Each number is 500 + 50 x the weight over its row's rms, rounded and kept within 0 to 999. Layers, rows and columns count from 0. Numbers have three digits each. The size before them is the row's rms in percent of the matrix's.

# up: layer 5 MLP up, 1024x512, rms 0.138, rows 768-802, columns 0-127
# down: layer 5 MLP down (transposed), 1024x512, rms 0.126, rows 768-802, columns 0-127
# gate: layer 5 MLP gate, 1024x512, rms 0.133, rows 769-803, columns 0-127
up768 098:574459530502547542444569528498368489456507464520449422396543578481457566525561436522484444534424483582584479488462497565460521549513496452518503562569523496514439464367543458556524485452467460547485623529540464458497462529480566550455516463462571458552508419534538587547473529447434546425433478517549510607502448462501540526410557535508479398518394538541435503489528493525514541463494
down768 080:544534436489534455524483454521463425456440464432452464536477516451404520468487536543502473496535538464583510490492451542534431443490496522578473456412462485482646513510481527487494492515483440473485461526506566534473464503477477539512522388442545568562492476443340461398499437406421408407564439460529598476427523500494492480578491544530477614508506481508493508570428466573458523486422
gate769 110:534523449433554462543474452416530450512504536540622441561498550439569499446417506503495461498503471459462481523518430511475548450474498522549477469420522544475554455480576414552484425465543487395511580514530545532463447462424510542567562591502501463461581493501451435458412549451527488512590449432449426603516594426457523476551447459586502611431422534457524526494462523466564400550507
up769 099:454493558567482451536434474544453513501457459432527512495507433470491465487562601579548484533472449529378479496554550498502448521486563534459453447502458609519531571431509446594561541505494477453524513523476578591453494557523572547508416448533527512574511435632408479500604449518418475585549552481439549479495470539587493474499465447432511503429499498620480521491504459486537520484408
down769 095:608496483564448557455571549555544409540504464562471493486560463499559515437504558625480502499535498432575557586472497540523470543430543463580531493557511645425529468476468506522423410457472453458518470501533472465609537483491553586508469452484474456501470520465475453458513512453433444497491462586506593533462532488498496476523421542477424485538467467557535570480527438455424484565510
gate770 105:515479444591446556514530617449522508478412539506525513512452559520490497522341467536484473495501578555412442519555511465495476527516391541488515483469491459579509536495493508527496492549488492478455486466488445427521440481468594524549455557432460465559476482473566529538483512514549469604518514518456522646513485483498493607541438520453492643531415540501456515470547509469487421472584
up770 100:433576532396466424486514429477535465596497463487477461488446454541495422464584461435521444450467489507547508473480456492443421523475595491553508479499529522509463453475602479469578511546522464555541512549473570507520466511554457499543573382487480603480460479499502450475508522512484510444537580514528441475491481542468490387417360519549467433495506516451557534502539452486388597522454
down770 105:528471488475483597391481554436532576532460397467491573506431539519549394457462539521572475491476533495502503460570503527587422468534379536453531404550496474516532460419536404515441506505495367546420574491439515505493526469425494465470434420533495437455451383487529513493450451504519420574454484557550415491541439570472551503468425495465487521490565566483474499409587526508519492554525
gate771 108:564549555558501545484539471539506469543444464504461428439594502530502544505559407533528473538473509472601578444498440610424519545544476504480407501626443475401514483570529486489479511506516432536575483426459512467450585452536582489571454489545534502522492472585518518502490466483539521511531441485414519505502458497526497566450630482486538407539510514473508444514476506487574498483509
up771 105:449479524504547469463447438428473503427512509461513576556471558625496482464541515533527496458487466512530495480456601531512505445508543528497571546459522484424480485570553446522468533515433584574582380545491459476512529493557635458444458533438499513439435514469581563501539558528491552470537444534593397612484501465502496475508491562509514501437507507500441569555455567532473573432396
down771 101:496428611458485552491454524490533548489522507425473479478508493488458474555508432487443452495450480448535515503510468416533515486558551498450532394540491488505441570499457492399539429558470464484476526434439540553486473565464464435387473506518400518503460559563482435487555465561520537496477525524501562519477499411502473462541445498522511569550441494499537528439528523481546496494524
gate772 095:313462483503468510496437427483570552525528488490482462521447504543527508522512509473421481491499416524490452508544584540491555470626565466472486518466489471611476586470471523513517502503535499520443459413535537549441568506471433546577546491487464514569525538485527551406406554410520522544402458445532495453494476540402530425407534464526440565522503483584373576551552407553531541522493
up772 098:505513540571480489521445555509542482501449490580519409486594490531559480511519556503437431477498494473516464479494426540520553573529412577480446565412513543592559463581578593508396473482419384527525575525517510464440469476534555568468435466480541487462511521462534518498450464484602506461523512540557525562556602555449479582462511415465525488558478513459540511465494607480424392480488
down772 102:421465474531477457483557522489458408430480475518401573471595599524476449516515553532511367541442580504511523387537502528468548520420485486434497546553488443510463445507489544413482497517474508558511527553486527496453504455512489484480479405579565511545520551545475639491543549469405494459456516523533531459521597501544539576617389436500438540479555527531536507473628557486461389542485
gate773 111:535525491560484483548497499523448558561471492391498503554496618500614499490438504416468569394440528424542503469507491423530489507503487531535501457588524485403508514446491469434544386438560486549476450409499538563559429552529546474542475515427466501524481503506488423520580460388504465439497455481499416533419539501424473469329493536407444542406448526489489530518532479533517505501473
up773 111:513504456502465438507480452467538427450419566602430646410508380523524465443598503583544557479491466587533508485617455576414430485536502524470544505458533446498495432553510489500540471511525559446466495489487528434572440488486563532500515424516449484400501570474484453529520557537516497558470532469498549430556509625491484469489395585555483405459470539372511471490518549451451486530574
down773 100:414511522558446547491539491457504448483442466519471401510509538496517553521452355608668556495482504419441563564420536579521438443601535517475459435586490389489536559520541533469515654503447492484490532450482451478458477518524440554468517465407477504502535586518537473410382431492411456529518519514570617516493508496478594582507474518538538506619453464397487446517474542530483502549384
gate774 101:483559513612478522470541576568434459475484519476526467516512532521512519521497497504601493543441584519376480572468482591475552508442425476543429515545497478500457506575479465505511498557463533481496556486402487500555524516503470507477548352518531517493476633485475500531567546462530550437424564508544462461432408437512500532543444489490591527434497430544457515385536489511515475413588
up774 100:525524515504514537443506373518456480547529489442494494501573522491462517448400454566459475502535507483507445366514498439508447457449484499553422531529472487487451580527398518451511541560511514504520483497452508511511414482536491505534469582472611512421546428524522503531428492528402520491495441520396550540529525466475473477508589437517472499504515494457532584504430439596526466510491
down774 100:485501478493505520548453588547496543462472533605471556460468547527421508594582546470480510563460519410508545531500516485487488498401430598512559505504555492467426407466564457518573484491551470553473502405527441517489609613511518564418528413397472479477460553539379468564485523404524454471454574588547437458463433469451402472479543483516500525495480596520586527541579485482462486557574
gate775 101:440505487503572478504539514457586437454379560566440558526535472438585533528496446489588477603605493482524502462507492493517588449446431476376479497487476578538605449411485559573515422455538449459426554520459528458471417441471496541423549520495520353554404559498481473438536530415443463494526464521497523538386456512514494611532511424531478511412516529446448502558440408468532465556431
up775 120:502515435527352578571531460482480488551513519517505455516611507619527452541454520505509503510509481446485413430489486501431493558489437468561528591602611445485405484533611533501491576528563448576608497457475433600473493649423388456541571460461497536538483569539434491556434496437480520455451460453509487376593525514550548386529552579594566484540516479506502397506475500527484554501486
down775 103:464499534467582446499543443516507382502444495459473501540558479499487492459551501482424534543510398499560572572471432581428511447421553575569463542443606525531477487509498491482458566552496486510481457488430534459554466530590516481514495525585555483564524517496541514468494469516493491491587597521461526461447510498482416437454503489488439461539459541471570531476516556535408503519532
gate776 099:493445524585542476632535574513505583519517470513493523562353536489472417463486525383485470433520523481522563453511552424517469508663481548474520529563492492480445503371446474486540497565362441543438384464523438473528512512529564580482526471482470482443476573432489509436500419471483495546620385458510431461515428487403538561519530533473502483531519463460533451529545477565485563463489
up776 099:523545473461494446636467481463463408514487467585514482592567577504539517455525632509548428465516507528505560575413374532444468539511517476499611534428478548379449483428506583586517515500494469500517546442569498508424500546506491532507461419503521489474471521452581541555493545449486445487543497403442556456463541535478542567474581480512519480553433486476405528532494457606463628450485
down776 092:358443502448495541435572503545520494435449514518575569415393521573502547598512402488491527496467537535487518608627460550552610499493449492509403598621495532512446413523526462563527471452524466457522452527516416507507524505460514543577502498525498479573485414579548507446557451408558530533496435570591525488418471493476448529527465537491388472414524471608529578475468521462633537434446
gate777 111:458562531514447487543520464466448444561516440512529506472533513519514492450473454470441496497528482474436522533494468544511546465560436460522486575452509447442436497493443511536416507490444455498450579534507502520473605505493582530564555492474506511490453494526500580556548556455495501488524433444452483521516443458486490399484476507496500512481522425549557451547441449555500620478480
up777 111:431430406429544481461481455530549508507493446438560511537515474559515497565493516552531527527404511609421415596538465500571489436447445424487430440562476431539547509410446438455528507481527587461478548439520462409547554484469470477514423525545596488513491403462501533521559557524519664549563439452492530550513439502473405529431400536454523516519526497554434561580508575428567528453457
down777 101:526528588605478434606515493514460527507530470489447503470510397409492464493484463482478610511590495501488565496478427486478571539481536461460526459515545493430555573493550524523450561586537464498500480519523510606452526507629555554523576414475437564471470467531525495536415459418500459534501431579499518469470499404493483440530568419457552489519391489489527513397603503518427595501430
gate778 105:408476519534448556593551483474458566487420534509484440513555496556493540488590450445510469421449471458492473544490502589522529459468363454532420530487542544533625551574505422631487526416651516425503403544494489619513546467513496518611502529484479527556578526528453524522571507521420509551511495504583436471504494512487502549574534469534477448482493551493501539465479477489524413515455
up778 098:525526487439515588444586540513460510605508545482433487593549534565555565595479438553434404404444431464425396515566531503499529546578433473476487479546522514532519527576430424460522575481484509510517490573446510451481583499437502467522521502469541403526529478425463562530426494449488467477484491530468451470554583479568525482517541597544470542506535416521514521468507499510528485539452
down778 100:504520476503486425460456501463536384521450526489478520577524522496481551518522467440550510541458495578486506502407485579434465551516438610428459438493518470471558540515484489523371517411607523455549520607489565539534540525454514528460613436470416441438518564463446425530466559527482395457560474522515437545528509536479502479485573493603512506489381584550493522393430445436493496456475
gate779 105:507562440513455492603540454495533562474432536539456513473601475458470407513552444403560464431475545594514522553450557507470564564396484533512564548493515442485417462496523556489513460507476441462497487475498556538530549486514636497461554475575512562421600445488501502550529432491547464524551509565462547577571487511509549556560515527597462490476498426379532504565453525464468496483478
up779 104:532450484453533470512541495504499512515474498420543473495527447487504432462538457473503543510503464452454510602495449469467560533506509485553561547520518442484519528438486522500503588481515495460485592410533601479478555516578524501380533558556533532498427547446471525565532441476477478575488499437534563453545441500556623475440537537529477484424531544491525509470455601526470378531506
down779 100:420409562495575559561478478470595515523437523420463526524482511538550548523485568465503477447527432537545558450480498460484527529453510520453439476504563492466417535506440459447546540518508523545512536440535450436480617490434603438521426431524484490539489483526514532523531629545445537522450501558462473474461491437464504440469525479460520457491520478448489478479488476423595547491583
gate780 097:490418508576481428607470478494474522513511457468452492540538488453555503525477330527483479458459584493502486525483550494544496495594479395509502497486465470546462459503486514497480464540473515460498447552422362541476549493519554535606531550450497546546529552371474495513452400405634503537474491494440533453458490492497550521553530470547456514467547478445458468502395548465457536534557
up780 106:515523483526492415512401553529543539569491496544438563489602471505547490516485504510480421490498509529547531510482534533558524470473406549489479511541545434536442474557464488489465511488471488500442509445474472544447533552499476460544557451468468544554488540472476521582487569466421532577546483565558476403506466438425459421506429559540548437487488401402460493673429528587515557556509
down780 098:496545519522421550481586468527420405442519509483467419526553521506534570537642567521569547513486550563484472437599427475542506571557461472508496577580422459497627535497504506512493562543398608442508476568545501467474443543495481497390413493507494350482566569497486500487511509467432545494477533453428568443542481529517450454459607493477510453475486538467583477480475553426554412453530
gate781 100:487542471395507540462442438564519518493523520499407484511559456512472524483466442579437561562462535463543472483500449485528576394477487426470490473365422410519532498484444521538519535407479500482525503484420526561566365535496508491517573443444537561642430451515489452542504552461548435561527587524578623504530646532523531384527564408503547524473559515503407511513424499500459453512545
up781 105:477525455517485448503498565483478413447531546497563554510453516426520497492590523529513540449492584507469528533441359438600528419432431542531461535417481594465488524573488546561540475470588511510470494419527548518473492516584573500484514460460420538483419513404400534450540512520554542492499463518390480443421471421495610460465567503454567510575457563503555524580479457528509417528432
down781 103:572479479484417522413513423545449512433470473548428469431518548503434508472494536483542417432514494550496548520579511484544418555477611419504609511532544580518459474549464527464458566463399527564451511438521451544492516484472567433481548446559523568553577596520624461457518514424390486511427471609565541484485440504560478481598449506505456495508415418444462507528560460501544456615550
gate782 092:451458393483494410413587481431508489488450533489503479487460516464543479532509438556582593487468472445497550486491568547445477409443553574490502531465530600420522512554432483557487497440350500524544442498401552544393432556521471520458557532408551387547449500448520535428538498534464388539570422493460476469480545527530506499555482394548531522448473493545550505490446549560518430512433
up782 093:493463516505532449467512592438424524507407523516548485467524508516591452514623441533491575551509564479570464486500491546526575525439461581470489470438558559497566491531456474555499452442356415481521499505603489534392424500493575470580529494445473505478442509491501491552484561421492430488586453551433414451465461454511577536564525514530543533495606530586595615475466453415444521499541
down782 101:482473485494577542511450475482491544541542522432456477521496479485498593464439433506411395467473530447408455498494541461472542457501491426521510397528552600514590426587434500456492448531508466491409506527490532563545535555399475517509528437539550503522468528485527432539510522621523409474482494595560471542498497587531512458542595561447534524459514441442496527500479421483482540548549
gate783 096:415462548536540502451518531514454488547517510512400541462439584577478444464487489478457601528569477422551510514442461480538507552517514544510550577481515477533538479516484496466435484463513569535450537467484528416401479542455483507528535544412457510420452570507448512468433460483476416583462535496487534521508426575517416533482499494490590449441451438453471499513462510386557500544517
up783 097:559534580398495434519508456356583472504407493450536417526545536454515457566606524506471519496530502462579438489544467417444457489560375537528547514470461486481451392511517548491501493499480551493505518469507502530531560443496453536556519521507534494522506451552530529488557517480489532496487487476496452487419476436527446464443516604508513503510446369459640471492555534545513498452420
down783 090:621511552413415467497481479494565506481562439546573468470504466464456516513508444483448503494448515498473538449478620582504560562500549498487474537484530422540450509469554548488484480534492574589555479507519450479508473445532499483437465475511498494522500514492516499594662479489478507523462503517479478383490514515524468447399515530569434499464447527562431530467551515453403455585559
gate784 103:453447477436541497455551597470560505493541510509540471476538555575473487502549595503498528549468444496395401464553496433554493463575571422529507557545462537492581458548518522522551471530481557485413490430487479520510480471444464498650453500621519537479563522533565469563483489501622541578522545510431581471510491569546436498519442532416453509553479441488575484522413494551511506507459
up784 110:498531521544469554492547499478460435559453504545418567460551457562493524426441415431495508512536540513547598591434468422571490607528529494432499588475450406516439507578439418505524447484525461599488520469480546422486505555469525522490527536403450498539428481440443548454484511424445504534493397514555437514454565520555459530564473502553419441479497478517507435545542523532472552454540
down784 098:508541499419590444522498569466512496491577538436531500560435465554421466522485586511508514579496417471538458422628414509441567496413477501484416441410513487464551446464549529441472564490453592452398375491428510565538576523494519467529457491550542524516515461550526426524494578561565586492614573414460470504480437485543415430493460469410499479424491559529511461488551512450563508587517
gate785 097:548527489552458471421591541504510435463420520485487484515541449566524429523450432526528579533547478489435503397501533418487486465470517470472559486549523474446504405503551483560586483570486433567401584576441566565519396435398539610537491615518532548410591539515521494402394435485557462472460507600480471577400587476524512553457476524543487480524578509522560462350527461501524513475461
up785 098:540483516492543473473503475466546475498567595567463505624512506538568433432522491505472564493543458489436560484438557506469462566440540575596524536535485435516541483490526477470572469451452563497508430576468545476547429592483433491460420452599525520562548548508512504555504504448449483411552460487470501506502521517526593445466491580406494514503526496521482542567586496479447490501695
down785 104:528492515522500500433412459580424492522489451600469455469433531489439622504529397528546466460497468524545412549468466504430539570559486340546495484436512347538468506450545421551512531457426426542525488498456457547536467453522463547490416533526419402440567569529577493468493457468521487553468511528525496529477533505372418555473487544524535447503477548475506443533449525492501486526503
gate786 097:478609492461445524528457474448439483424411485519513428394496452547545390412464509480457530435540498536452543456495455613521407437411467393564543448493531453476547536609494558459494473486524419550549507533461569463523543484522497511463536447431515495529551423569450425471505532498559525491559508493452498457476496477507556445459564469548594559557435491451526453567435541450380455547535
up786 098:517578476530543487414537481587503404492518495497471448424558497544491440426455514395461466555460549552617591476497392429492440438574557471522436427419497467462456560500494509470457409536418450487475527391420458495501509433564508568595567456445504499459413488474489439531452484474559439582454421494444483550476471493430429507514462530473454526492472501492552488558547496456514567538608
down786 104:564583511516538397486497460510536432531514570547512464575536476502499477476483505584417562494548548535425478464523541513521479402425545503450406518558502429457539513419505522400559516499455438450502536537497558515474446381499522474470417442473441407448403496576451517542512555532502486523395472528446506553529651611457533497472448477435516491481558513486628412448529490435456471431458
gate787 095:515451554496486447549554472523538570494504536448450493525543454495461570402526457479494570424468577545447375443423524493483524414489470460516516510491585474479452470493467458580387539522446432558529590615559545434450405553459480527475548498493584500438449459553540465410587454500532504542461394518534465462593488469525404524615464479514502538493486480544450480482505430474442544423513
up787 098:499475490453489432436508477406511438474507503456407409483527499519436487543509477510521439438532554551457550488465432506533466536473459490388444554488565511427570545538554593485497460534593445422625588483447511589525454520512449486529402472520441556483490449442517502418507524499486521470556516448548456603437532512563506416428538566607476637508532426584503579637494485524542485544616
down787 100:510535552620581470472429500500410396442540452527624504556538470543505471409472512513480407598580551605540513564520616433476577457506491522475534409494477508544515534475421428438509493577527479451456498580493460442439598502508475575454445491407432498523482495482645460497497533532452559517550503509522549482422527507449559505503514527456472492427559497545509462528485527554586478476496
gate788 100:565470523483510574403498478484590514534525464492437495503482482509568434535449481541456510488533507549449515555547514461619463472483426415477443527504609547497562504524452464448629407533508444397477446517456471523473416391531522560498491487507526523434494478514509474502479450560489514426532559467464511427531538429489517507580425497434450487493493477418489511448498448526420438547509
up788 095:361512420546497467499492509514364499411562546452519531485426531488401599513519426530413469442548532521534451475536424464550516549416516567416553503535540454570463402588526473455500437500447581582614534491502490506548536542489579507431548522495487508530464432415517507454523552488560533509485466490592529466504531531406499459529547515360466480551484511483555515508454617607469529504451
down788 098:556513565583454576498450471518513429564474504448526514473552508522488584455456566472486439422513584487441555492432492458508482485511424462386509526442529511418402630493528413451456378558469463526568444543442437460501629513585523523548464487469470510547437481431463536521421439454437505471539503544499461532492474505528445462481519525537512510579450505481446533460531519457499482396560
gate789 093:591485491471466463421594455549527479520477505525449567613631450553524555562552460470558408512478532481478493551486486420489507468484524477523460547458515425455464513506508493450554491430498480450507587537524450383575526393465455500501567478501518562470478524441495462431597556516509552517540484448469537460631582591551472568459506433529523500533515477398457442484552435506500578443530
up789 092:454489487583388547580456531459483466408550534533544515475458556521455390473469498512431497485466493446550619553447475546482508503613469453542418474484477495480461486454482502475612548481553407539500493402528484503499480499512614495503496524514490435513372487467609557572540507566560465406439490499561484427451555429467562500462550540484495542507532584509513424475471568552477570579410
down789 100:481485531538538502483457442516608483517548448556458488441377525525470495441491462504511562548519477536478478445440545497498492567440543416559558463526426686567542499514529545443483501497501476426530412502575515529537442464462468581546620560485500533484498381495501519533439471509502480504379446576512421443463526429400510490522547577485534378573473575528428519489512452577572476495355
gate790 102:525532465539570388478485469564449436484473616666548482477550571534488535519486562436543449377498439570494467511506571432571490543479410505549414491547482457558552484547514406570441505478494543627429542563543528408492493541575540492480413534498438455537503439464468473469468371449516488467496516534406501480583539544597589552538619389449493482584509468457452575575499450538491484489556
up790 100:472484469479508555402424471541463442418506548502476363477513475463521405599495485479477584488545504486518438517530530513458505524527466528504600493541533556548617576431504495526464460563469504574510561441531520432445529519477443529547592449515461456487501503577516490512489504588570489492563484524492569467548453567490441517499534521583492390575524503517436458396545447414572528501530
down790 101:415457499529558491584455426529546582568539588432507450487545510600513441594449482510537452488557493491463443439472497394445523454453482554519497457382402474532539472529509419660467415505476548543537408459502510469581502557424540533554517515364456524526497512460457555351465493508500552516493445484400412527525547484490437489582467499451524537489614445468486455455489472461422502550472
gate791 098:477449495419426499485574500478547423483584487520568551495497505479618479458391506573554588542453456576579511426491463505554464434533476537480462592566394453412540423480563482551464574416494543516401475479468536456402519478511495497650472374556548561510458563559446585530528486427492503652444453551498471518623491462537412481523497546533484523504411431552443553446554562429518500625434
up791 096:471479494515576518469583401459595549488390491450500551505455486505411480466566544394529419589437420457517564521533421491486552521593501476538507457496541467527520599471428497485534416527498509473492552497539476471531593498497524550501477533518497517398560457498542501350480524490497547509544428476442484610490575508438537460535555572444468461488447514532404507506539523512500461464490
down791 103:466574519456567530593551492399559631586593410484530450549564535595499493427469558535499480535588553585499543541534595440486464503518479514545442473441498427399501509515498479458550470432455509537484554513560614547402600454568430531477430494506499459519440505602492424600454502511529438566536446503440503536563455512448503458458521511560563479500497531592533507519460480548520453504590
gate792 103:580469529510451549454541460398539426455588477504470442523558527482497640518497489595520471527471551600469536481611510494458486473525493495511536493557405569522500459385503526437418502512471472442506505505567459534515527452542512534545424490542489500574501515506429432545441546532556523469489437495437487468498523488396457525533425606521448485540525473497486486606525456517554535475434
up792 107:477450527563543432540502470469550588575567419499505543505482525521429487517545510580469487585486511471564513477617463504453458452547517525484457434546444521455524474442553538559546430438492537442487483488499521501515455550437500591523510542459489488537467544511530502516466556530591570479347498451401559526514433543503533606488496432452497491482502565438472447441535548534507467381512
down792 093:539529474476507416407502511458470573478496552451546436463445464462512588503487459482571468517546562483538464498421530452605524444485571457477644536482441503580568461529459426552435417516544472566491477448524431516481478468502453474557522439480512492511586467505490458467435509444522454535512570419554585520499513474530510424488490461577499447470436387494467561424509456531456560522532
gate793 101:554511547489550590426421549565445470452438515456446461472498491534569457480559523580521540508574511469546499553530463450462447448560384508453526553474610579460544506505417415475516534425563477417424488500460458464526420482468414440562466520493531528676491513504495534490458532631484571525539494564421486460452628487447539548443479424487422603536467496519502561464521435498499577505535
up793 100:569585550583417549596499504566494487525614484478480567546479528444493517518521486505525606492495552424491505540522520415408441466504533535513488544531434495444512554477520539533469496395447442500418426475468504558569563431416458503484465414652459533577407522504463613493609592547480445495538445514442475395481551546468474466573499516401463472420504463486400539495427484471411588508486
down793 095:482405471535511544543405460468490552494444497529428478502515522508465439464474464525473509547538460495545408508478450505502426595480582586470528520425574443577513567476491553481534462514433548567566555601452499510551487501547536598479565521569510463509521468572505531532482537535493439463461490499443506572580532504597445462488605451532460406553497474512516513489508549499528575516488
gate794 097:484470497456430421565590463506472487554442490596486426494533515497412549491576527476490553513416592486426429499533425476545509436534572454547506581562555549470585535413567481521504513501568496480486466620500540527553514538558457568540578563493529606542517497380490484427461495478446497394545547512555494400475409409459590455546570500441544524390535528504475561522482486475518419463550
up794 098:544525619547496570499454496580381492441582578498513507517507474514462592565523509511514500561499496418375428371462457421632545500489559569541500488514530425451420481532457536534547495366477452578547597531489407542462528522482593445408474512510456529509526511531483428464532451524469435510555470563523553423513504459424513483489505518445577438522526519519537547412609522523577490531463
down794 096:439517468547455543486498516498435556471467526527480396496488560441512539500563384541454468414521523424606516467482572479555432546555572491568440561565501542508508541543595496519519498534534426567506482520499463435513511455493509581469553514462544452536536524461500447447390437495595475420400466653475500328484507510552552502512444558522491428497505391397436508483541539491510515458510
gate795 108:582500498492591437499535569522498446571511451425511555425521593558513463438475519537447546456431509480505481641477513502514542474452438591508606516467476464461546495463487435527473515394515588566484563470483590477472586431459412453434446628486498588468457464511455470379483432497557489502453450496472501531456481440437484579547550499457498427486476516513407441515547489467549552515542
up795 103:534387446512433566548491507508574508546516496485517501508548496524521505464385391526376480468429554457476480457523504509520501504462465527443501600532436579483553483545481421394536475609537475480476546509559542464484443549464441473535473484432453517504468491521484458449528436514482505637447447457550479518505549515490561416450555482583527444509496474440521511524569495434516544459530
down795 104:409504500431544551514574595450476564432481580515558408517470547529452462396490514526496482511568437483543439454463381476577535511508499529469538438509558425495490487541487447426521516465535558512488443508399496632557550527600471463542429457553615548540494554502531530439459470486454454431444521391505474452485422507458496450488546445560458471526527445460471512476526523504492459507465
gate796 096:570361429457465504493492466422457519587493539482487560407457419533547492529442573494446557540566431493479551482533423467409424467467530527505453480530463493477505389504539501500482495541432503579485536451535524553570455441481492504567552517475516536506589558544453395567455436496417629475553477517488520548516462489525461517556410421560449494449457541505586465528491522546485522500470
up796 101:485599555566612502509539520536553439466452485493446377564558574510494417530488448483538451374488519535558457490464551410588485555503442586466605564432493438549498494509521466581475498503507505553453538620465591439589495551585464453486476474489528414602558503514549533452522508359534495468435541495539443543515551541470494513561578531411538538540503504493375425462412519525558545494526
down796 098:570600528492475504520467556519504486539467492475515372520481543535505553485576454478537454536469677512473480478451479471455510448550553360539573484381503567522536533460419479448515512452557357537489443539508482500534554473445484486505468500525544434500533430474491525547505425549577534492496557420482512442438530518451559495520478475516546511456477549460474565501517482528498471419503
gate797 100:475512478556511542391576499481483514514464525453483476420437463485447470467464617550481633515470509495470526442494466536457480475474464498512533579555554495580530508529474511527558431436462543534445488551557394537523490431493513454567524478512410484532507456485425500436483410611420572491498575575512459529483555530558464448527527479578566493513587526484427464516540487495492388398575
up797 098:494497546396478586447458558475515581452559465486513422454525516451524541489530558496487499448578440469460469546524396562484576489456548490516481565486480492522422474554502459531447540468526537597582406555489619498524430458462433414507564372478512547398493538426524491485485525382527520517492562496472468531457481415442537560449506565511458483482477458556547394362466472514499562492580
down797 102:468420425457525533452482552476486550502455493457546507403436450502435571470530547508419452436504405517504525504530548457452601556544550425510429494487430509367482551521443517521453517480477486504480469537532484491563522565532528617485479531524564471506599551561440468471491591481488432445523516458536479568453474558464475543528533397533472462549553593540496553501543500592421379451488
gate798 099:548476425471357461482506550450474569536534458506633493483512522463507533493487466439470490547477515510562466454487555508530531459531553492476401531498489461535467537571500408588566594541429344579516498611563428454551484590360450516515529579509512517513548541497427526472495602515470506570467502640601489367544512458532552538574589482470445474416546479465440486452499460532503585498515
up798 101:496530561573553426556442486513490519535450493539535545490457532465447515558485627427454536511514409594439460377553495390574417500435507505461578383519540498565486416566478563442564530520508479576488640537490528535597538516486502639489401527537470504480476541512458572527590448558546575450550501538473488543533479477508586501473512497530452620543548466553441567503406590525510529467501
down798 097:477580489466497575430507532443493518459537520491445533554460460493452466637548435444525538511472478444462579622529526510460436501449521498511454534612457517484478405496541436527438536487436560528416475517516520466452488402415560501470442534541580503478503480513551409409503482405510441518552536454470489561517612492455485528572481510479506494454518520484506428547433592490469519546496
gate799 095:584484468521369535528489438478459496518523508450492557519503508445488451530432444498562538564468507514537537496484525560411501555526622583544501512517442446447516511485549522625463435537574463569443540521498464495491463588540427447517498522532441616510548543544544497586424440544485485533445512473446536562470501451539411479577493406467461433476515538516445493546438503448520555596494
up799 100:469505536476554458406456544486440460524478584555473432562515447494455416490546510436428520516470500514508485620443567519497507497472454528462562421421416555498540496493471522448574487435552598489409503451522501500487500514528484462510493440542522501511503499526494445442404445498429489556487596456453531492435560538501487540522484497473499516453501510466519535483512544562480476433448
down799 107:476511556480434490649516481499528502371579524486610472493457504476540499522467491501580375524488530547503472511457492525556474462570493369487592483458546455492483511424474491410531448570478590581477431567495491546531530548516571538466512468560515513486576622421491540420431577467528594523530519458590544528479556487494545508431566615593525451555407387400537478508528393529478465524567
gate800 099:471574484440485525429520513489514469511450534346474542412370551497516515440595559434472573477565492494461567511492450402516454522462522415466469428521539516589447535496472483556520507499547484475543648455500519437626509459551493570578533570509493552455465546450468549488567509595459492509348527421505486579523515471430458515493546578458507505486481568454516507475516586489546506483504
up800 101:455598506477535537453581451389518522442576461478485421662588545484463482512509450544567556549540575563486492446486535541515482577412389528547444590513531506569457502452493433551542499466476501539463389510535491520459407508571510511450518475528526464460520427515504506512410444572493486562422460458481414538512522551527529523541437425520473487517462441414555618532453526492532495514497
down800 103:523546477527416513512469481548492427530505441467499440517555467470538464529460529525555575502455544496453500443526523547472592557510428599482505500682524501426424520477556506491526516583587482499471556521449622479506568543537476404528477479579499435451465424563558413538470495502606553473450564456492478523561473374520507496417379517442489519512504513486550547434421492502506563517480
gate801 093:513494461547509492509584562470550467494457468494531382483489502458445512536451466454504575453488533496407545460474503528484425478516436461445576548560452555495459507529461476421530525519524525540517475548494466516534499519422505495409499497450489522544433423440518444512462489494584479597474498524478493463505592476534520574524495570521529454595551510520555526602449562488488589490406
up801 099:469472531544504495531558483560523442569507428516426485449443419442440513502469474514513497559580515542630466529404482527498446519605541469508502460542487513501484518380487497442528500614525496553455501475520461572508465451519489557572509446526437624567479525472484484508441531468460443436489496375467472472504474520523524515534462506545425508459526492491394466492504473457511564384495
down801 097:624545494532486428457532445448458440506448508568578455476432541533473553435427585518530558445483581423519507448481461379453535481510427426465505482501534464521522518469482617476533574472442451492472486489449477544376487532458500564485543609460566520542487474443472495541624415522581511496464469572586447446520532548525543438522454398491600560474537483493612438549449560583513498468407
gate802 156:509525420507495558370613451540450474475429522506453517588462527448470514515462436478608460482469534526526492483446499513606392500544527391528560491563604553519441493511605477492577478458498514388511465565571553493561435415445521502484456496575611497457574496509476458537559546562414525499541544456480478558554396510408514501512419486425460584490430554462464559482470508439594558477511
up802 110:547598539499636470441526470458414447494460495542492486445522539499495560483550490501537433483599525491458463493483495493499431447458567452548521647515472538473512441486456522555473422432415525518529494443438534536512557472456492528536557434485514465501474448401515529474549546556466528490469429522488410507432541532397405421489490429545386485524499525514440514515577420496452559487462
down802 115:407391476534438528473406537608580542505489482510448561563493426471509454534514582414551548492485413495531572494535451485494615535444424563565467366455518432522500520459585533533534481555553467576442490465540487474468453553524469434446472511523454486506471520501471459494491460538485461467542445499516588510497456472486495540476464595506559557468574501470555459500482485484383543577555
gate803 092:549556496525498503546506440442444481445577453482425422408552575552538476542528513440459562457432528536542515559481564490559532500558599582523530444481425452540495499498483411607439532416513586548420451431493614576570591426548400504529514487429456460516508513516613573381513473443576428525477513546540462554411415477444512484461505481529486470651443549472562537437494416530441444521525